Part of a small language model's weights.
Architecture: LayerNorm before each block, learned positions, biases, tied embeddings.
Each number is 500 + 25 x the weight over its row's rms, rounded and kept within 0 to 999. Layers, rows and columns count from 0. Numbers have three digits each. The size before them is the row's rms in percent of the matrix's.

# up: layer 9 MLP up, 256x64, rms 0.193, rows 178-224, columns 0-63
# down: layer 9 MLP down (transposed), 256x64, rms 0.0911, rows 178-223, columns 0-63
up178 094:516501521445484521487470486498512515476533495484492486459518493563481484508527507545457518498512562504511519541520497465493477537481464503480507467465483512544483520482515513509531470496515497
down178 104:477475514509468517497456495512503479456510516493526476542510468419483549510494477499538470486492521464530504504544521495495514508543512535471465485507475511495496527496488506523505488539527504
up179 101:533501451460541506505513461488510475488510459515544493483539494524466546521507469515513489460523486523487502525465515509493469464513522533508465486528530500492480513518509530451472504515483524
down179 144:518477493476497476499486493475464531508494507511495494501530553556501481513495497483553493498482465505494511513485491484505506475447566519511529521471528440495445498494518527480519481534487509
up180 096:499431511463491491495512495475478485484494494453496465495550515502489499477513507504524515547524493505504484504494502522516572488509456527492457522460526541517484530525506490463509524520491471
down180 109:481504500507507540517540487503510479501470478512484496499447486482464482476560497510522514531553510444481514509475498527476540516520487466491485530468536551493505525507506520485476500476503458
up181 112:516491466502536499467550531536462526471509462504497503534515488518543468491534499506487505450472504447491521522478517522520471512497514543492480497484512463548515496476506479519509530484515464
down181 113:500503519501533490472477527483510466485543485477499523511462502494501470492508510513493477508501498481547495517492469547508479473484439507499502500469543535555481493474536563517489496532461494
up182 096:490455508486469461450501524513534467515472494504496532469526487509509533517512472552512473514535506515503556509463528510494562474470485512476502466502501504503535511473496470467514496524487500
down182 114:503535502517525524499467518504484475481509422514536531465465471497473500511501487472502525471487522481483498547540506501515476495516535474493528491452511485521497498486467554534523514515471510
up183 089:497508509515544520484498508478472471505544530500484482493511446496498502512523478541517562468458498512484517490531528528501474450480460507503503499492470465527483515478470525474508474533527533
down183 101:552488477501491501440484480520496506494493504491525492500512500484492483510563484478489492521484490523483482529545510545529494452491482521525498520464467525530472509462565529473478505514473506
up184 102:501473483520578523501479515498479497483486514541498534445512538482489518499477493490491500471513510529466496480526517525453487444478534519482504506544516526509454526499491518465499511496483517
down184 094:472486474496468484539475477524504449497512485439491503520486489519490515562483502511529492526529517503531523501452475516499507536543508547476483509498538470477524528495488523507467486474479487
up185 124:531540462491509481528506479452489498484517547501492528467519470512455521491503465503519508478531473534463511472530505466474489511522473483532494482515530523554489469497491490501497505547463520
down185 120:495499481490473482532509467506480480517470488543522536530498549488548459506504500524466513516492477470512491504474517548500540470503540492475507503453507497471516503457494506527510522465452527
up186 101:528474498482503505480485511486500522515519531478528510445550470515482534509516476515549522493476487518496560478462472482512523507508477510501483527482471468522522484475532453506510447491502531
down186 085:509494473505492485446542542475513478527517536495474503504494559471488524504511514483514497505488505524499506464497475502495536471527455510534469495513499448472533490536508527516462482515523451
up187 097:472484466517516483458520524539503555481476505493500504512481507484532527485536483458506532488493494525474520541460479487491519514459499476524494517518502462472508458508518490503538554493537463
down187 084:490510497518502500489504529466518452539486562541505452515501470492502525458462513524484487482504485472488485483505531517519518534497473506460511516481491498574477507492507523527520484462509467
up188 090:492534473546481523500554570459495492490524482523516518511454490501509537481523484471481503490515533492510483494503459487510465513499469470518440481524500504523520489509482503521464472485470515
down188 106:487458492484533521529510439516499509512450488529482473490517519499488466498554500464545493461513541502485475487497489505493510524511463512466500461516531529495492528504471485480545535498525518
up189 116:523464539515528531503498533513506479520523481500485517474508469498463478507533447564495462513469508517493566472458505486487466522481507519507516513518519461492513490501529464493496495494461506
down189 086:505502458465508437496540504470499523494472536485508535490480460492539507478532494451469532502528496522502479514503468511507528501505500519492457497473497527508556492511514505504484555496524463
up190 097:488497490509496460468489513481522547506513488519493523522501518504535501536537448542465502454461489542450502529531452470510534509494489519455493503466502486512478485500484518514509530524483483
down190 081:459471505475531544511509473506487482449537532481465507538482533488488505443482500454483471556543534512491509515509500512523505466480516522477512483478490498492495505519530522468491528518503515
up191 098:512489475530494516481508502458532456475539497498521557490474438545521528507498500481508484497498528491525488464489479520525462498452450543510519482507484505537494483526494509507482497538499515
down191 105:551484471492523494493533480539480499498466494502461478480523506509471505480517490525474520502499437524490491516530490505504545458510510504504580527529498486478530473480484468483508539504505469
up192 108:516501474525496504506440482501549511476500465535527494450527503528489473517502532508478540547494532486527559459487479511517495525467510504477496533482493508499523467501488473498518477498459479
down192 091:492505504462520471513535494511520500503485475539467525517477452490491565533497491496533505488493484490481435514496493513480525462518484530477517509463493536492496477508543516551497536494464503
up193 070:529536472531498516490541502485526517502512485498524513526492517500492464510496508513507505447514465567481468472508507522515473473504475481469473465525473503542469491508467498464513561498522472
down193 097:537496494540464478507535482458529477536503538496492510467485481535526452470495512523522488512471501483508550494513504449491484532530537493496518496494543499514480510477484503465518461453498496
up194 099:512536494476541487520507465491470491468465487485509482493495486420496491475518494509519489535523529513494531541493499511463522453546501511505479498533538540490466519508507496475485542479475494
down194 105:470475542483499506432499515499504491511528521496496497501467515531507512559484541497505494522507467548539498524495504488488527506475446487512499534486451479550450500471509509508506494481477499
up195 112:492498514488510492469509472505500527488483484501451515492507497545526473539548474509477521498487493505497478530534491493539493459450492557478482509512514542468487448518532479513540495537487478
down195 105:492511537481491524511518465498471453486506495449515486514462538496462515525499483500524499512508494479494509492490519497511511509499438527526484508521486564504501560505471535513441512520465506
up196 107:495479508479538537530493522482494495505551512543468458529511473494470503486495507495510487476453511483489483523546513481524520517500487490519445562501533499442515492523502493488494511495449512
down196 105:517476505450478483488491503510536547516467520498557520507509476513524514474495505477535480512533509509482454525509472493475500518510501503533536554492475462489514495510445484454488534500474478
up197 117:505546521509499485533439505484529540473501475457515518475512502518515473521532496490487498476508509497507471530478494524484523467486498519484485522463507540469484481536468513476530558529468462
down197 093:478514503517505537506527508495500495510496501511527483539458481496499513528502524484485469525510535485461552446474489463443456507467481484524517497473519537514456487494498525523486520554489503
up198 095:492482527497496449501518521482509482482510502561490470525521504480480517490476454544479500511505539483480501528492483510515513494500462512492498497472537491466474469557521490516484537557448511
down198 083:485529492494496519480500514518468509480521546480475498501487515462514518504522496506524448507458534505446446507559497483475506477501472499514486518516507558484534542536491508499480497483512459
up199 125:497510485516460495489508484471529497486497483524521547513457490520495463521516448529520498469508542511477492558502493518496487493463473464485527508514523534502520471472516438517545481523480501
down199 121:442504504513512490520476489451500494535509516482505556527466505509561536498509492501536501464505441517503511507477510506486498477523495495537457514490457502473471501515511481472476524534500535
up200 096:509471507496546521529498474549506519487486486466465517506499451487501535517533482496467563514499507480461505504476482472514535490494523499478516502501546502501503458501492438509545488531477491
down200 112:521560509537527479516525500493467472498517500536487472476534522487471518495456544521540479504469477486512482512475477524512487464510516477499502458503480444495504523522530511504480487480554488
up201 083:537477540526512532545506512493508461479517488453509513476497523490509514454459492450508525489500527475480526510517503499484490518474469454489493502471532510475514501509499502539521555522460461
down201 105:554530450500534515503477510513485531469471456499514500508512542492488466507474511449503480510543511542507474513493499509466531489534501475477502488468521544501479494509462519495470532517524468
up202 089:454492564481534509511501465472511521483491520542489486509500513487479487481516502556477459538550533496515476532500498528521528477498469471452467493490503503489478478492473527504520499540501495
down202 089:486500529467497520495498472509499456475508509448518491532488508565516518540505494513495479488486535526505490543511485513483478510473464492519471556476418494499507506521507537487506529492502493
up203 113:498498501538488468468515522458504479499516519498473527510530493504492532506534490484500502492507464495442465505509464477508508522470515517515519494522523541471553422518521465499472535520489509
down203 130:551496493502491476511524484490498540524539510485474533460486556527508501485507528503520489503472473520470491529506489516459478476485522495509499496531567512455495520503476519459471488471453513
up204 109:489475501483491512491510474493470506490460504549506524538504502475476466453544475574492494512526559512459479484510547513485497498520482522460464518484514518496504498532523473510512491491518507
down204 113:515516489492491516489505481509507494544510537455485556501463469524476462507522464506491472503558509492508511537468474511517467518483481455549497508494517517526530502468464489491468536487526483
up205 108:571479480547480505492506502455473533491510492518489502429490491525479503509487482490504527522518480508540526507467500476477490489502464515531545496531513503507508495540515450453505497512478491
down205 105:488482494488506465493518495507500536537495494556476501529485484492532517514504508482520507552436497510524473490480444534461513475508502499512533514516469480526528491507502454480495520533453463
up206 104:529471488439495498481494495529495535497501529530503463508476481531488499512523462515532456508469546518491555490487495501491568481507454494506480489493523488506504477519497551461493515509491479
down206 096:512494524506520504466514478537484491509523492504518512515485516465478513533511514508480479481506468477459486444492507471507552501477468502492525530439465503506482484468528531544548550514497506
up207 108:517419519483498493506481512524549520517454481473519497497515486505516487505496479487460484525517527502492535481513504506469481497462497457501507503545544531453521483511553478521511514512473508
down207 104:494514500543474497485503511559508505503473491524492516537503496488470503525471477505531498533479510479478488534461505502505486485457510520495559490476518466451455471504478535529509542501459530
up208 103:541524432500491501500475483479462531503517512474560463458498498513519480475544491508502537476481524492459494487497501505512527515530475502528507526508504481544484458474492501517541515475516481
down208 091:519500457480507512514470496519502493495510476481521517539467522521486519475500499472490489486461524529507516564528447473503481457523479482525535518478486506487509527516480548505459457516494546
up209 092:482492520538491530481471486486517494477495531560524507460549489521487483498514474499458511481480493504499542481511518534461515526503491483490454529467503521523468521473559503482492468528526501
down209 080:539455496476504474507481508543470495514481517488530508507497471505440481538487469512514458535519512466532510510498483471501550491530456514519505472530495484504505496514513471517459544504486543
up210 088:509474499461518455489501504491480520510490495500530510503536457528482457502475467536531486539479552494487546461508509514536506505494530530475505520440492520518503460515510510479481514489531465
down210 097:485504501452473494514509502530479510518473487533456484499466541476486535498472526507450502500551507475517529476487479478493540489483495492508493473544539534485558479478492536532507516481492517
up211 093:515519515515513445551515509508499482507503487521487496492537424495521512507517510495500502463472506460512539505504535544489527477478510482459487470463499488534480476487491504568520482509484506
down211 092:522533481472530531492516536471529518491466500478503530556513485515461513485518495477509505495516494516513482457492450535495499460530555485490465494514492504488470451526481507476475526540509484
up212 088:470497490529469454471492502520487498481463532509504513461503506495511496495526528529446452533485498499525533521500497536508553535503490476523471482509533536520521495497472487501489491523499430
down212 089:470489512473519472494504569521517492483503516512481473479473517495514500519541521487498492494476494453483470544506494512511543500495480481553499521439516490514461508508476508560460529498514484
up213 108:508513486519497495484527475497534525503532533544461515515472428504444498504502488509486528485522493496481518559493540525528510474480517493481507466519497491494476458523494516489511480501482438
down213 077:503576503531490468487534507507504458505474514520558524491503519494475496474467526501490531518491498496495483487464506501451488502457479498497465496521484527540484510536500515504457530527454515
up214 106:462534492508509497538457487545469526479534526518464503486536474477495485497524511541513508510503481438505508495481549516530523515477492498492481491478491478558478508530464510467501475521506471
down214 084:490505515486481547498586534499517503493480503520559492516490477503456482451480496469504514475517505510491484523464483517496480484480471525483504514523500499452542483522527475496467528522523510
up215 087:551493462466510562478494488522525531489473489494537468469505524517527447480509502487491463471539512528508500492494500477495498470515510457520490522510488560474491506536497498475534474476478500
down215 092:468522542485501535527511461493479505546505506520502518522525487494507497499456494465515489544450458522458467520483530494512493480479508489556522494515487482538507499512527473506466466460507525
up216 116:500536499468511505466523507515542519519489487520510535483503496539564489482525480483490459490469528493495507494496457513528510499453492472524486531509481485461489491509497550483559492480449498
down216 086:532520485532502525497486476499486528500509529461499515541518524490487525480504486511553505468473470522476488489482472461483534469517521474490539458511490454505560507494479466511512518502544464
up217 103:489487518538488505484452473494507503493468531473497537498512523501532500458497492535521514480488512454545487496476549549509494519513461457501504540502514520468497516519494473496523469435515502
down217 119:506447513475489515527522473533521502531496487458480486507475503480507478477533496471491518531532458488495490514533487474476532463552515471524519490552488497465523520502511538445490498517520489
up218 106:474498490474470522477500504443480506457503532502538505518482517524485471487517438510535496519477535467528537523476486471516502543485472522503500505489495525473530516530542483458482490520532502
down218 079:508482523527496521470488484474498535473488514521501519555494514515530478475466540465529462500519470502504484463496477490519538484484477525469520480527480530471493504535465488525516472553535469
up219 091:494441483507536462499504518468470465499465475513530475501532489486465515481504494453516469509507500500469522521561459517552512501485462511515503530493510530499493495524498532470476530529518511
down219 109:473485470569483503470508493532522495490522465512457523496466483518504458492505439489514455498544502506513523477509522503529471508512557511497517477496515545504526492529514468489511511495493465
up220 105:533499477528520535508520480497494486456494470478491508499535451503504521528519551525507553512463495474483470513549525476471435493453511500478518494473528481507519498501516523463510500503499496
down220 091:502489521515547485504495494453532514474523501479487477549507513486498477524465526474498462538518459443503523521525526488461485528500476473495505502475530505515484478487549471525499472540532503
up221 095:493514522506521463486524522500493530496498544466507466509510514490554485456466503482477558436523474504516517550512455499477490507540500521474515499505500517493474527501453515497506488481474480
down221 098:512534512505469496506527510511466479501508551484544512495481517491464460514462500518523490551477498533500482505485514485490498509458542489496520487490532539511477504480498458475431509525542475
up222 084:495543580502489554478538518520473539501500511489496485470493469511500481469473492505468504495552500463477508485479520501490504505486473549515485489506495546504525505482517443494503505460502493
down222 103:517530512503492507509486470492508504514478468506478527478513539492506543509479435507450483499490475476499527480522515515489491489517525456502513499544497471516540479456571457536504503490521505
up223 097:509469472497453499485483503457475484503450533501501523507513487466486500484511478528507479506469548518473495511527469519475519527520504483495450548501545544484494474521550499529487530503499532
down223 102:510526529487504481472527542551491549481529552516491501527451519509491490526515519451519475492525493478496465530485517468485533507498530494511494459475482436478506501497505472488488476485515495
up224 102:496495490515503424489487498517516525497524564463485513514505498468486552466505505504505519510468554497474498503522481486455485523536497480464511501481552464512523504527517485489483533474497491